Weights of a small GPT-style language model, trained from scratch on English Wikipedia.
Size: 8 layers, width 224, 4 heads of 64 (2 for keys and values), MLP 576 SwiGLU, vocabulary 8192, 8.15M parameters.
Architecture: rotary positions, biases on query, key and value, untied embeddings.
Each number is 50 + 10 x the weight over its row's rms, rounded and kept within 0 to 99. Layers, rows and columns count from 0. The size before them is the row's rms in percent of the matrix's.

# layer 2 MLP gate, 576x224, rms 0.224, rows 71-81, columns 0-223
101:44 40 43 47 44 42 49 65 55 44 72 51 47 46 39 48 54 60 61 53 65 38 55 42 50 63 48 75 36 52 51 54 34 59 57 70 43 35 52 48 59 52 66 46 53 51 47 54 36 47 63 55 51 54 44 38 65 45 60 59 59 58 65 46 53 37 67 36 64 43 32 65 46 38 38 57 38 49 47 27 47 32 68 47 41 63 39 54 52 57 44 62 42 50 49 36 41 61 55 42 72 40 35 48 47 40 47 63 53 65 50 48 59 46 50 31 44 62 38 56 45 48 55 38 41 57 46 59 39 50 64 37 45 64 58 44 41 57 31 37 60 56 38 38 47 77 59 64 46 50 42 52 55 68 48 53 57 53 52 45 43 70 52 50 49 42 41 61 48 58 35 48 43 57 51 63 60 59 54 54 59 67 48 33 58 41 39 48 70 36 75 52 35 39 50 59 61 52 61 59 52 44 63 47 63 56 50 58 58 52 44 57 52 28 57 53 58 38 45 36 43 45 46 41
105:59 51 56 46 56 42 58 50 39 63 45 59 57 50 48 61 66 65 56 49 60 50 55 58 63 43 63 56 55 52 49 51 70 42 48 49 50 63 55 36 39 65 38 55 60 52 55 38 31 53 42 48 49 39 46 45 49 37 56 48 38 48 52 50 47 51 39 46 71 70 47 64 43 48 34 42 51 45 56 53 65 52 58 36 40 47 51 63 41 67 62 56 62 64 71 42 56 68 50 65 47 69 51 51 46 43 52 48 52 36 47 69 35 51 52 49 48 49 49 38 46 43 39 58 26 52 45 40 46 56 58 64 64 50 36 48 39 62 51 62 56 45 63 53 57 53 52 54 62 37 51 47 41 57 60 49 57 35 62 36 54 45 48 53 46 35 35 56 40 34 59 44 68 59 37 37 39 51 43 57 51 53 77 42 19 51 52 59 52 64 33 63 55 79 57 41 51 51 39 61 44 56 56 60 30 45 47 29 49 32 52 37 58 47 50 35 56 49 51 46 56 41 63 70
110:51 43 49 41 57 47 43 63 34 55 53 31 49 29 71 48 78 66 61 59 33 34 34 54 52 48 58 62 70 30 57 49 51 56 28 45 50 52 48 54 56 52 48 62 48 69 59 59 39 49 48 58 60 47 47 63 60 62 56 41 44 51 60 39 60 51 53 57 59 64 24 64 48 61 42 41 39 56 56 61 58 37 58 56 56 56 43 56 41 52 53 56 55 61 42 48 52 55 43 30 52 50 52 47 70 58 48 46 38 44 61 79 52 51 48 44 27 59 58 40 36 58 56 55 54 51 48 29 54 34 68 43 47 64 43 47 41 38 66 64 54 47 55 44 55 56 42 71 53 47 58 51 56 38 43 46 50 59 48 50 51 45 31 37 46 45 51 43 42 56 43 46 59 44 57 50 66 81 43 50 54 52 52 55 53 52 38 45 36 42 47 50 36 50 40 62 47 54 65 53 47 36 49 45 41 50 48 35 30 50 36 55 35 60 47 47 59 45 36 65 46 65 58 58
101:46 55 47 54 63 53 53 45 53 59 56 41 30 68 61 47 42 52 36 58 53 57 76 54 57 49 66 61 35 42 30 53 55 56 46 47 65 58 58 40 55 46 38 60 72 45 49 49 61 64 64 47 46 71 41 50 46 53 52 50 41 44 57 51 55 49 54 42 63 50 54 61 52 55 65 40 40 34 48 49 41 33 60 60 35 47 37 55 42 53 37 55 43 49 55 32 45 52 37 56 47 65 53 53 32 45 50 44 63 73 53 49 53 38 55 61 48 52 57 67 38 62 49 33 74 45 48 43 33 44 30 48 57 54 49 53 64 59 36 70 42 63 50 62 60 62 51 45 53 30 40 57 60 55 47 50 42 49 58 52 60 49 43 56 53 60 28 60 45 61 59 25 55 44 56 46 44 53 37 35 65 56 51 61 47 46 47 31 52 60 38 54 47 43 60 43 36 65 43 45 51 64 42 47 37 41 34 45 39 41 45 51 63 67 52 50 37 30 49 50 58 44 63 23
101:56 48 46 52 42 57 35 40 44 65 48 58 50 61 56 68 45 32 69 70 46 64 44 61 37 43 41 59 54 65 28 64 31 41 55 50 60 64 51 33 69 55 48 49 56 53 50 49 45 40 75 48 43 44 38 48 56 54 49 39 43 56 53 41 57 56 42 42 48 46 51 55 49 75 55 57 50 55 41 48 51 39 56 41 28 62 65 54 55 52 29 48 35 56 47 43 48 50 67 44 48 36 43 52 49 41 62 64 55 50 32 58 50 52 53 49 24 44 59 41 57 65 46 75 49 53 49 65 48 53 51 55 54 45 44 43 53 49 72 40 54 55 46 43 46 38 50 59 58 68 81 47 61 47 41 39 52 39 48 21 61 63 57 59 47 54 38 43 52 39 61 57 48 38 47 41 71 48 36 48 47 50 57 42 40 51 64 45 43 67 43 40 63 43 54 48 56 57 49 46 39 39 48 48 45 43 44 31 53 66 45 42 57 61 35 51 51 58 36 67 60 57 57 44
097:58 49 63 57 72 53 62 60 54 45 45 57 63 36 58 47 56 53 40 66 45 48 76 45 55 37 28 49 49 42 43 61 50 40 60 30 47 41 53 36 47 40 67 56 40 44 41 61 54 33 55 41 58 38 48 63 56 54 52 37 65 51 40 62 50 68 52 27 50 63 53 44 53 44 53 40 47 50 54 56 60 56 41 51 59 46 39 42 38 59 31 46 54 39 51 31 40 54 41 51 59 52 73 56 55 36 60 34 39 43 77 48 56 43 38 34 50 50 50 46 58 48 64 50 62 54 49 27 43 56 54 50 41 47 71 54 48 47 44 40 24 37 58 54 37 67 54 51 48 56 45 40 52 42 43 67 45 47 51 63 52 54 55 64 53 44 42 44 51 29 57 46 37 51 42 45 49 37 60 40 66 54 63 41 60 37 56 56 38 58 52 62 42 43 49 45 51 50 68 48 59 54 68 47 37 56 57 34 33 38 58 38 47 52 43 45 42 48 49 76 54 66 41 43
097:51 46 30 38 45 46 37 51 46 39 41 30 38 44 34 80 67 59 62 46 63 47 42 59 36 60 48 40 57 63 44 49 58 37 51 53 60 54 62 70 77 52 47 50 50 48 34 53 75 61 49 48 55 47 57 56 50 59 64 48 57 55 30 53 49 49 55 58 38 48 22 53 46 33 57 43 49 49 68 64 53 49 46 68 59 50 43 57 43 48 48 25 45 58 44 56 60 43 37 47 57 48 49 59 56 45 54 48 44 47 41 69 59 29 61 59 68 55 52 54 50 38 57 63 42 60 50 50 60 73 46 45 50 50 41 59 61 61 51 48 46 48 56 36 41 61 45 58 63 69 52 42 54 39 33 64 67 66 51 41 54 50 47 44 58 51 67 40 49 46 46 38 61 42 49 30 49 48 33 60 53 62 49 57 44 61 50 53 29 64 53 42 39 34 32 49 45 53 51 47 31 57 56 44 48 55 51 39 62 49 44 38 44 59 43 67 47 44 66 52 52 52 55 48
102:59 45 53 43 49 40 56 68 43 42 55 57 68 55 54 44 40 45 50 63 52 24 41 45 53 59 70 45 55 54 49 70 53 46 46 42 69 21 64 62 40 74 57 49 50 55 57 56 43 50 63 54 52 42 69 47 45 50 62 54 38 59 55 45 48 46 64 45 57 52 57 47 41 40 48 74 61 45 31 49 54 46 68 51 55 57 51 52 64 42 49 59 55 42 54 43 52 55 67 51 48 44 40 46 68 70 63 58 64 46 63 48 40 46 65 18 60 48 41 51 31 50 51 41 57 46 47 50 63 45 48 52 35 53 67 62 54 44 44 46 57 51 38 65 58 54 47 64 49 58 50 59 56 29 40 53 62 50 47 40 46 21 49 52 70 38 71 55 53 60 54 53 62 51 40 55 42 25 54 61 48 45 54 46 54 58 55 31 56 36 23 62 48 51 48 39 56 52 47 59 56 46 62 47 50 55 55 49 51 45 47 48 43 54 54 45 67 35 44 43 44 57 31 59
107:49 66 72 61 33 39 46 57 36 45 58 57 51 37 38 44 40 57 52 57 58 49 39 48 61 50 55 68 57 51 49 53 50 50 65 43 60 35 40 51 43 57 39 46 49 43 52 37 46 42 56 45 46 73 57 62 47 47 32 47 42 38 59 55 34 44 59 58 41 63 47 34 42 40 55 55 60 52 51 58 53 57 64 56 64 35 47 54 61 49 36 42 42 50 40 54 41 76 23 65 49 43 40 42 50 52 41 58 41 35 53 52 37 54 48 59 52 42 46 48 42 49 66 48 37 53 39 41 40 62 59 40 48 52 51 61 48 52 64 49 41 47 45 49 48 48 57 57 55 56 54 31 53 39 45 47 62 65 50 48 41 61 64 35 36 51 36 46 16 50 56 50 54 52 51 52 54 36 63 42 52 40 61 51 35 57 46 39 30 61 42 63 58 51 27 39 52 72 28 56 55 55 57 41 54 65 70 49 59 57 26 54 69 56 29 49 57 58 43 50 63 41 53 60
103:50 52 36 60 49 34 55 53 63 55 65 53 67 49 49 67 68 59 44 27 49 30 39 50 62 65 59 34 54 41 35 64 50 43 53 67 65 64 67 48 54 54 44 45 77 49 41 51 37 51 59 50 64 46 62 55 68 49 41 41 35 41 48 55 48 46 44 32 56 53 62 46 59 32 53 56 62 53 59 63 60 37 59 61 47 41 41 26 43 40 41 56 52 42 55 42 31 56 50 51 56 36 43 29 69 50 50 55 38 44 56 42 52 56 59 56 57 46 48 47 42 66 52 43 46 57 45 37 62 53 34 50 53 47 67 67 41 56 51 59 52 51 60 64 41 65 56 58 48 37 53 52 58 46 43 60 51 50 36 53 41 47 67 46 54 49 47 49 59 50 44 45 57 47 49 37 56 73 67 55 28 49 60 46 46 42 30 43 49 37 57 20 58 53 66 64 46 39 45 58 38 62 59 40 53 48 61 52 51 59 44 54 45 34 34 52 49 47 38 52 64 49 54 54
099:35 63 66 45 43 40 43 34 48 56 54 36 53 55 60 48 56 56 61 67 46 55 64 58 49 34 63 53 67 47 71 56 55 50 53 44 35 46 27 54 47 45 63 36 39 76 56 53 42 45 52 51 57 50 62 48 48 44 38 65 66 40 50 67 45 44 41 46 61 37 53 60 35 40 44 51 47 49 44 52 46 60 64 42 42 50 52 46 34 41 76 27 47 56 32 23 46 40 58 68 58 52 41 69 56 52 72 62 57 52 53 57 48 38 42 32 48 41 54 66 47 68 60 55 38 41 41 38 40 48 38 60 55 53 46 63 52 68 57 55 34 51 50 77 39 51 51 45 62 34 63 61 64 50 55 63 34 40 60 54 35 49 42 51 41 71 55 60 43 46 50 51 52 44 61 60 48 53 42 59 38 44 47 46 47 47 56 42 55 56 51 34 35 58 48 43 44 39 41 62 46 42 54 61 37 44 53 44 51 48 56 37 57 57 63 63 56 42 45 39 41 45 47 49
# layer 2 MLP up, 576x224, rms 0.221, rows 71-80, columns 0-223
101:59 41 53 43 55 44 54 52 42 40 56 57 48 43 39 30 55 65 42 44 57 57 41 44 42 44 57 52 33 47 47 61 50 45 28 63 46 49 44 52 54 36 55 57 37 25 57 68 34 56 53 67 44 56 58 72 45 58 49 54 41 50 62 50 73 29 28 36 50 58 39 39 54 55 57 48 43 59 52 61 40 66 60 52 34 62 61 46 69 63 48 55 37 55 49 61 43 61 56 50 34 47 36 36 46 74 56 54 47 49 48 64 55 60 52 39 40 54 28 52 59 44 47 41 47 57 62 67 27 48 38 65 35 60 56 38 57 49 68 57 47 39 51 51 46 43 48 62 56 50 57 37 55 44 64 45 29 54 62 56 42 58 46 41 36 61 62 47 59 52 61 57 64 31 49 43 50 50 55 60 55 64 41 51 53 49 51 59 54 61 57 40 43 51 53 52 58 44 38 60 43 64 50 71 36 62 51 54 32 55 61 45 55 54 59 49 46 51 78 47 44 44 42 45
109:32 59 56 55 53 66 50 44 54 64 34 41 52 49 56 54 28 63 46 51 39 49 38 58 57 53 60 32 53 33 63 56 55 57 59 40 47 65 54 44 52 43 32 67 60 51 35 50 67 36 46 46 46 33 41 51 44 66 43 50 45 45 66 60 33 53 37 46 58 51 38 62 54 49 44 47 48 50 50 59 55 46 83 56 44 38 58 64 57 39 60 58 55 37 57 53 46 53 47 47 53 26 64 64 48 47 59 65 35 50 49 44 52 43 25 50 43 56 46 65 44 60 58 48 47 47 53 42 71 43 49 47 70 28 60 55 38 60 40 47 58 44 52 52 48 54 55 53 57 54 48 64 53 37 46 55 42 62 43 42 47 56 47 47 33 56 59 68 35 56 48 53 50 65 57 59 54 67 47 51 74 51 64 40 60 51 39 55 30 67 40 37 55 63 47 40 25 62 45 64 52 47 47 58 45 49 40 57 49 38 50 53 62 53 24 65 51 63 56 52 41 50 47 44
105:48 61 46 55 52 57 50 50 31 63 47 59 51 43 55 52 48 63 64 24 53 59 53 51 55 57 46 51 35 42 51 47 44 58 60 51 56 55 58 43 42 40 41 48 39 49 53 43 45 44 46 56 56 65 61 38 57 46 33 37 51 47 50 45 63 44 62 58 42 50 54 46 44 44 48 19 69 44 63 40 67 71 34 45 50 59 62 41 54 45 59 59 41 44 58 40 39 54 27 36 41 49 62 41 54 53 48 39 66 43 30 47 37 66 54 49 48 43 45 60 68 51 46 65 50 43 40 29 51 53 35 51 79 41 55 56 40 49 47 44 46 46 22 58 45 43 56 39 55 50 54 47 47 54 49 51 50 50 43 50 63 63 45 63 54 54 29 44 51 33 44 54 36 35 76 57 58 55 40 52 49 61 57 31 38 42 47 46 51 42 40 64 71 60 32 46 60 56 42 50 55 46 57 56 45 47 46 47 66 50 57 34 64 48 49 44 21 56 61 41 45 53 70 61
104:37 51 51 43 57 45 28 58 57 33 36 58 59 43 50 84 45 59 49 51 43 57 58 48 64 61 52 61 49 56 55 63 41 70 38 62 45 50 58 38 50 43 63 54 57 47 62 43 57 51 46 51 40 50 58 51 52 32 43 42 43 43 67 63 45 40 40 32 45 33 49 53 58 50 50 43 55 40 45 37 42 49 60 41 46 59 57 44 40 55 67 59 41 69 48 51 54 24 49 62 49 28 51 65 53 48 37 38 70 79 65 58 47 36 30 39 62 58 60 39 38 33 59 39 40 46 51 53 73 52 53 48 53 49 47 51 44 64 40 60 34 40 48 48 42 56 63 45 39 48 59 53 57 47 57 46 52 46 44 41 48 47 45 40 62 79 46 37 43 67 53 58 49 43 46 38 61 57 44 46 36 58 64 51 41 46 58 36 48 27 55 60 47 66 54 50 55 57 59 57 44 51 60 46 38 44 52 52 53 53 58 52 43 44 44 64 57 60 51 44 65 48 68 72
096:45 46 48 51 55 54 50 38 40 44 50 32 50 29 57 39 50 63 46 67 45 37 65 52 47 48 57 52 53 43 38 64 63 49 69 47 42 39 34 54 43 39 49 72 68 29 48 44 60 50 50 57 51 57 43 58 66 67 52 64 62 56 58 62 56 46 46 51 58 57 43 63 53 46 51 50 43 67 40 53 66 54 47 38 59 39 43 53 60 57 52 62 51 53 59 59 40 60 47 58 53 50 36 50 48 44 53 30 41 46 58 39 49 35 64 38 44 60 44 54 60 48 54 39 57 55 61 45 41 49 46 50 45 54 54 33 65 47 78 47 41 42 58 48 44 38 28 52 43 54 67 29 43 50 26 35 61 52 45 78 49 41 49 47 42 65 54 56 32 40 71 47 54 47 49 36 39 51 70 51 51 46 50 59 59 43 46 48 27 46 59 55 61 43 49 56 42 57 56 38 73 43 42 27 41 49 63 44 42 50 51 49 44 71 52 43 42 44 36 45 41 72 42 52
099:51 47 54 26 41 53 42 64 59 43 54 55 40 50 43 58 35 63 57 43 64 58 53 39 41 63 67 49 42 49 51 46 51 40 41 61 30 61 37 42 46 48 53 52 46 58 54 41 40 69 64 54 40 56 48 44 61 37 49 61 67 47 52 37 50 42 46 61 39 42 25 48 50 58 46 71 57 37 44 49 56 49 55 51 37 58 47 45 50 45 60 27 50 48 52 75 55 50 44 61 46 51 28 55 58 58 50 50 70 54 42 53 43 59 52 57 67 47 46 54 32 43 48 64 50 51 48 51 58 40 46 45 57 57 21 52 36 39 66 63 70 37 67 65 60 35 43 45 70 42 55 67 42 60 46 41 67 58 40 49 53 35 39 39 51 56 51 62 40 56 35 57 45 59 52 50 44 39 53 31 52 57 43 61 56 67 50 38 50 55 44 60 46 43 46 65 37 60 61 40 57 29 38 45 53 51 31 65 66 70 41 53 57 54 58 43 50 52 42 45 55 50 59 63
100:48 49 28 60 55 34 63 45 46 61 48 53 58 58 54 33 49 57 51 56 61 53 52 43 30 58 44 64 31 58 57 62 43 53 55 60 45 30 65 35 51 47 53 50 55 64 40 56 49 45 55 61 38 45 58 50 51 42 42 52 52 37 40 61 64 44 48 57 61 42 49 53 38 48 59 56 44 46 45 46 44 61 46 55 48 43 44 61 73 39 46 45 43 59 77 41 48 41 64 60 41 73 47 42 50 66 46 43 38 66 57 57 61 59 57 74 52 42 68 53 60 48 38 51 56 57 36 43 46 62 55 64 54 50 51 65 22 41 36 20 53 63 67 56 47 62 39 52 57 48 44 50 55 50 42 49 45 45 37 42 47 59 63 46 46 55 55 56 54 54 37 50 51 38 33 42 54 53 50 61 43 33 39 46 47 33 40 31 47 53 50 50 46 34 63 39 58 65 22 52 47 57 63 49 55 54 52 44 51 32 29 51 57 64 36 54 49 54 67 57 58 41 62 56
101:63 37 48 55 68 48 51 71 64 65 77 49 51 62 48 55 50 69 48 57 53 54 37 48 43 39 48 58 51 60 40 58 68 52 48 40 49 54 58 35 35 49 37 56 49 50 51 39 49 51 40 63 68 70 63 72 39 58 49 48 42 30 30 40 65 42 64 60 48 48 50 55 46 46 56 43 49 38 55 50 52 37 54 56 48 55 47 41 58 56 50 51 52 60 48 54 57 55 59 49 50 35 44 58 54 76 56 51 46 39 61 45 56 60 49 52 47 57 54 68 38 54 61 60 41 51 59 50 55 36 53 67 68 44 63 59 29 39 41 57 51 54 59 46 54 57 67 50 41 54 57 66 43 42 51 53 71 53 30 44 57 42 41 23 50 40 69 45 47 67 51 49 37 44 51 53 50 50 49 49 39 57 31 50 52 41 51 47 63 34 38 31 44 44 21 54 28 50 50 44 50 54 74 52 42 52 49 58 41 44 57 62 48 46 59 36 43 59 41 62 53 54 37 62
099:46 38 45 38 53 43 57 52 48 68 45 61 52 64 47 46 55 37 34 56 70 58 44 57 40 37 44 60 48 62 48 47 39 47 43 49 50 44 43 62 47 70 52 51 49 47 51 32 63 65 45 42 24 38 59 56 33 47 43 41 46 68 49 41 43 56 60 43 51 49 61 63 36 44 61 39 54 63 60 38 47 44 44 33 50 62 47 35 48 55 43 48 55 49 56 35 56 47 48 50 59 46 24 29 43 49 50 35 44 26 65 65 62 47 47 58 51 59 30 40 50 52 49 56 59 51 53 48 51 47 60 53 38 48 50 62 52 60 43 46 71 49 40 64 52 59 59 63 57 29 53 56 44 60 29 48 35 53 72 40 55 41 56 46 50 42 50 60 47 45 68 43 55 76 49 49 56 60 63 49 50 55 68 46 43 61 40 65 63 50 53 69 35 48 42 40 33 57 48 40 34 54 41 65 63 39 54 48 40 36 59 58 59 47 49 60 50 37 43 75 44 58 63 46
103:43 39 37 45 57 34 42 57 59 45 50 56 24 43 62 67 35 34 50 60 43 33 45 42 43 58 44 40 43 57 49 28 43 58 51 62 29 39 45 43 45 54 63 77 44 46 36 54 52 56 39 70 55 51 41 53 49 54 57 69 54 54 39 51 66 57 61 44 49 68 31 59 55 66 59 49 37 50 36 54 56 49 61 25 51 62 43 57 47 62 43 47 36 58 52 56 50 50 49 53 42 46 57 58 37 70 31 42 63 37 42 40 51 59 32 64 57 47 60 45 50 43 42 67 68 46 41 53 54 52 66 57 55 44 50 48 46 56 67 51 45 54 64 57 73 41 83 51 45 39 52 60 44 60 55 60 34 60 49 40 57 58 55 50 40 53 37 45 41 28 45 62 53 56 54 49 50 57 61 61 58 54 47 43 62 56 57 54 51 51 46 68 54 45 42 45 59 48 45 39 41 46 41 42 55 54 41 56 45 53 45 42 67 53 50 60 42 67 43 34 67 51 49 58
# layer 2 MLP down (transposed), 576x224, rms 0.164, rows 71-80, columns 0-223
098:59 36 45 48 59 46 38 50 43 46 65 47 54 41 56 47 45 54 59 54 58 53 59 51 58 38 39 39 38 59 61 59 66 55 53 60 43 58 40 50 27 53 43 41 40 54 77 46 44 56 53 54 57 54 38 45 45 48 45 43 40 68 48 50 29 39 52 48 52 58 45 51 58 62 52 51 57 55 49 33 61 50 37 52 42 41 56 47 44 54 63 42 39 56 50 56 53 47 47 49 57 52 30 39 52 63 54 33 55 48 58 66 43 54 59 52 50 54 39 66 60 48 53 53 29 52 37 67 47 43 76 55 39 43 52 35 34 49 56 51 39 44 28 54 64 43 54 51 65 53 50 49 38 49 61 67 49 52 44 48 49 68 47 42 60 37 67 76 50 60 60 68 35 53 40 47 35 62 43 48 60 41 43 51 49 40 44 54 35 50 45 61 29 52 32 37 51 55 60 40 46 47 66 59 41 67 51 64 70 50 51 67 68 44 58 47 46 54 67 59 60 50 50 13
105:70 38 53 44 64 47 58 61 51 73 44 48 49 57 49 40 49 64 61 43 57 59 48 63 48 64 42 67 50 57 30 52 61 57 54 50 69 65 46 38 54 50 34 53 66 39 52 39 46 50 45 52 47 45 43 59 39 29 54 42 55 51 64 58 55 43 49 60 57 69 47 49 66 37 37 58 27 38 64 29 66 42 53 57 48 51 59 46 49 59 48 59 53 43 53 44 70 41 65 48 56 44 45 48 54 54 47 60 48 53 45 71 33 57 63 61 39 49 46 51 61 51 48 57 51 55 57 71 48 30 55 56 75 61 43 67 31 62 49 36 54 38 43 37 63 52 61 48 52 68 53 55 45 62 41 59 55 55 47 55 67 55 56 55 33 58 71 53 61 43 51 32 64 47 38 41 58 52 37 49 57 38 68 45 53 41 40 41 51 53 64 37 39 54 47 66 47 55 64 59 62 32 60 63 55 44 43 59 61 53 45 53 58 46 67 52 66 62 58 53 42 38 52 57
106:48 53 43 54 54 56 63 68 55 48 60 71 40 66 56 53 49 41 47 50 64 73 57 46 55 47 39 59 55 60 46 52 31 52 49 53 50 50 42 48 37 46 43 46 39 49 36 51 57 50 56 49 46 68 48 46 49 45 39 56 53 60 60 46 52 45 51 50 41 35 50 61 46 36 63 54 46 60 61 38 45 54 42 67 53 47 39 38 47 63 58 29 58 52 55 44 51 43 50 40 66 39 69 43 54 40 68 46 57 60 64 30 50 79 59 58 65 46 58 51 49 64 47 56 44 45 46 45 58 47 49 44 62 37 65 36 62 55 34 66 44 53 45 63 47 50 41 39 30 62 46 46 53 49 66 58 53 42 44 36 44 63 75 82 49 30 37 35 41 42 52 58 45 51 55 29 42 46 30 60 45 55 44 42 40 39 58 69 50 48 57 44 38 55 57 51 67 54 57 49 48 48 38 60 54 48 60 64 39 44 65 57 75 51 57 46 50 48 62 60 39 44 75 43
100:61 53 19 57 43 52 54 55 43 40 41 51 52 42 65 54 55 35 36 50 36 32 53 61 43 62 45 62 36 31 53 67 64 50 48 65 58 55 52 46 30 62 41 52 42 64 38 54 50 63 53 49 60 56 40 49 62 60 41 50 40 50 43 61 38 62 48 43 60 61 47 57 43 68 57 58 55 40 58 58 44 51 58 38 50 48 34 43 48 46 27 41 42 46 51 61 49 57 45 55 39 36 51 53 54 54 47 27 46 37 56 51 59 45 33 74 57 61 54 38 43 55 32 55 29 51 43 24 55 52 53 51 52 54 50 55 34 52 47 65 73 47 45 49 46 50 49 39 54 65 35 39 59 53 63 69 46 53 56 50 44 56 55 37 44 41 54 64 48 44 56 40 72 38 45 51 70 64 55 42 58 41 50 56 53 57 43 51 66 64 77 47 69 54 41 56 60 46 43 42 54 49 45 57 51 41 46 44 60 27 51 42 60 43 50 59 31 50 37 47 51 54 61 49
094:36 65 35 46 42 33 60 58 33 63 50 62 53 62 27 59 52 42 45 56 56 56 35 58 45 56 40 53 68 41 48 33 48 37 55 50 64 48 44 42 47 60 54 45 45 67 65 48 45 67 45 63 51 48 58 31 52 52 60 33 48 50 47 41 48 54 67 55 58 49 58 44 65 57 54 65 51 53 65 40 48 52 28 41 40 36 47 56 46 46 49 31 59 60 49 60 52 40 23 29 56 54 54 59 43 41 46 53 63 39 81 61 38 57 47 50 56 38 44 50 47 54 44 59 38 50 39 65 60 30 42 50 49 52 54 68 36 56 27 68 57 41 59 59 64 39 59 43 47 48 34 48 39 37 47 60 46 30 40 48 63 49 54 46 57 46 37 40 55 60 44 54 61 51 70 54 63 48 39 53 45 60 51 45 55 62 59 52 52 65 42 44 42 51 60 43 42 42 46 40 44 47 51 63 53 52 55 72 53 35 40 40 61 51 57 56 51 61 38 60 62 40 56 62
104:49 58 58 35 35 50 45 67 54 49 45 55 56 71 61 45 54 64 64 34 57 48 64 48 45 50 62 45 52 52 45 64 48 44 57 47 50 48 55 71 58 44 46 69 42 43 53 59 49 54 41 51 36 43 64 44 43 49 31 52 33 48 40 49 54 44 43 65 46 47 42 51 39 57 67 53 60 42 43 47 58 69 52 54 44 58 57 70 78 40 70 29 46 30 48 71 63 49 69 45 48 39 40 50 49 52 51 37 46 78 60 39 47 41 62 56 43 53 52 47 45 45 40 47 46 57 54 52 66 46 48 51 50 49 36 45 68 63 55 50 50 64 51 52 40 43 43 61 66 44 50 58 52 47 31 25 54 49 46 50 32 53 53 27 61 56 41 62 34 71 53 37 39 53 43 64 53 58 63 50 46 48 56 59 57 62 37 52 59 47 48 49 54 51 49 77 66 42 43 43 36 56 47 43 54 40 47 48 52 53 42 78 37 50 64 36 51 53 47 38 50 50 50 51
100:56 66 47 59 49 55 34 57 30 55 52 30 54 54 62 49 59 41 31 50 41 53 36 49 47 49 55 47 49 45 49 39 56 52 57 55 25 60 46 51 44 62 58 52 46 60 49 36 48 28 59 55 62 47 65 50 39 61 51 47 41 53 63 52 80 49 43 40 46 58 60 61 48 35 49 46 43 51 62 58 36 43 68 49 58 50 59 55 42 43 53 35 52 48 45 58 52 48 57 40 53 30 65 43 47 46 54 67 61 43 46 48 57 59 56 64 60 35 58 37 48 52 67 66 45 61 44 50 57 63 50 33 46 56 45 52 55 56 54 23 40 45 52 39 39 52 60 37 59 46 52 51 53 61 38 31 54 56 37 50 37 48 63 41 51 51 67 43 64 48 54 62 45 51 67 44 51 53 42 56 65 61 53 65 48 46 32 47 36 66 61 32 40 39 64 70 53 49 53 54 63 75 41 33 37 44 63 36 42 53 60 48 49 60 67 54 48 55 51 70 52 40 27 61
099:50 51 69 47 49 33 41 72 54 54 41 43 52 58 57 37 44 49 48 51 42 42 47 42 44 48 50 45 61 56 52 57 58 40 44 56 56 53 64 35 40 67 28 43 65 51 27 42 43 80 41 69 55 39 66 66 30 33 46 43 49 48 47 41 61 47 66 38 49 58 54 43 57 32 64 50 58 33 48 52 50 53 55 56 46 71 43 47 67 52 48 58 56 57 34 60 54 53 55 32 54 51 55 57 43 61 65 68 44 53 51 53 50 37 54 35 60 72 44 54 51 48 50 56 51 61 48 50 65 30 46 51 64 47 48 60 34 50 44 60 58 60 30 66 51 49 42 70 43 50 58 61 63 41 55 50 49 49 32 54 47 36 42 71 51 44 68 54 56 58 57 53 46 49 50 49 62 45 55 48 60 40 51 57 51 61 48 46 53 29 32 38 62 58 39 41 48 44 35 56 46 28 54 32 57 42 52 66 44 53 57 38 55 45 53 61 43 36 56 47 39 57 32 50
103:41 44 52 40 49 35 65 47 73 42 59 58 38 75 47 39 67 46 44 48 35 36 61 68 47 60 38 53 40 68 56 54 47 48 55 56 55 44 53 49 62 46 61 55 41 47 66 39 39 52 41 39 52 47 71 55 39 63 53 37 59 70 46 57 30 61 68 36 43 33 43 72 33 58 63 46 63 48 60 54 53 37 52 35 43 58 49 45 42 62 47 42 48 52 59 46 48 52 59 52 59 39 37 38 58 52 62 58 42 50 58 49 57 39 59 44 45 54 66 55 49 54 49 54 52 40 59 47 42 55 35 38 56 51 58 51 42 55 48 52 55 32 49 53 49 51 55 62 66 25 43 59 38 67 39 38 42 59 60 32 37 42 60 33 56 66 43 56 43 33 45 43 65 53 46 40 42 55 46 39 52 60 48 62 45 58 46 46 45 56 29 43 43 51 53 58 43 30 58 58 41 57 42 42 51 47 46 63 58 22 56 55 47 64 55 34 54 52 57 45 35 65 48 30
100:44 45 37 53 51 37 56 52 45 37 55 45 34 34 33 43 67 46 54 45 44 63 41 48 44 51 50 58 42 43 49 32 41 40 52 60 35 67 54 60 52 52 45 50 53 53 40 59 62 38 59 51 51 50 58 58 56 52 64 48 52 38 54 49 61 45 55 57 56 54 65 46 58 43 56 33 40 56 32 46 61 55 44 71 52 44 48 60 62 48 53 54 66 62 43 34 63 55 30 47 52 39 56 46 48 37 27 43 58 51 54 37 32 34 57 48 43 72 63 49 64 51 55 53 42 67 31 52 50 55 53 73 44 51 55 54 40 43 41 54 36 51 48 60 49 57 62 42 56 67 51 47 43 62 62 39 42 49 46 45 55 51 44 17 40 64 45 46 48 42 54 25 43 25 46 39 42 70 57 52 39 50 54 46 56 70 41 47 48 55 48 42 36 51 55 64 56 42 41 41 43 55 54 52 58 68 62 52 37 63 67 55 70 49 47 45 59 30 60 55 40 77 58 44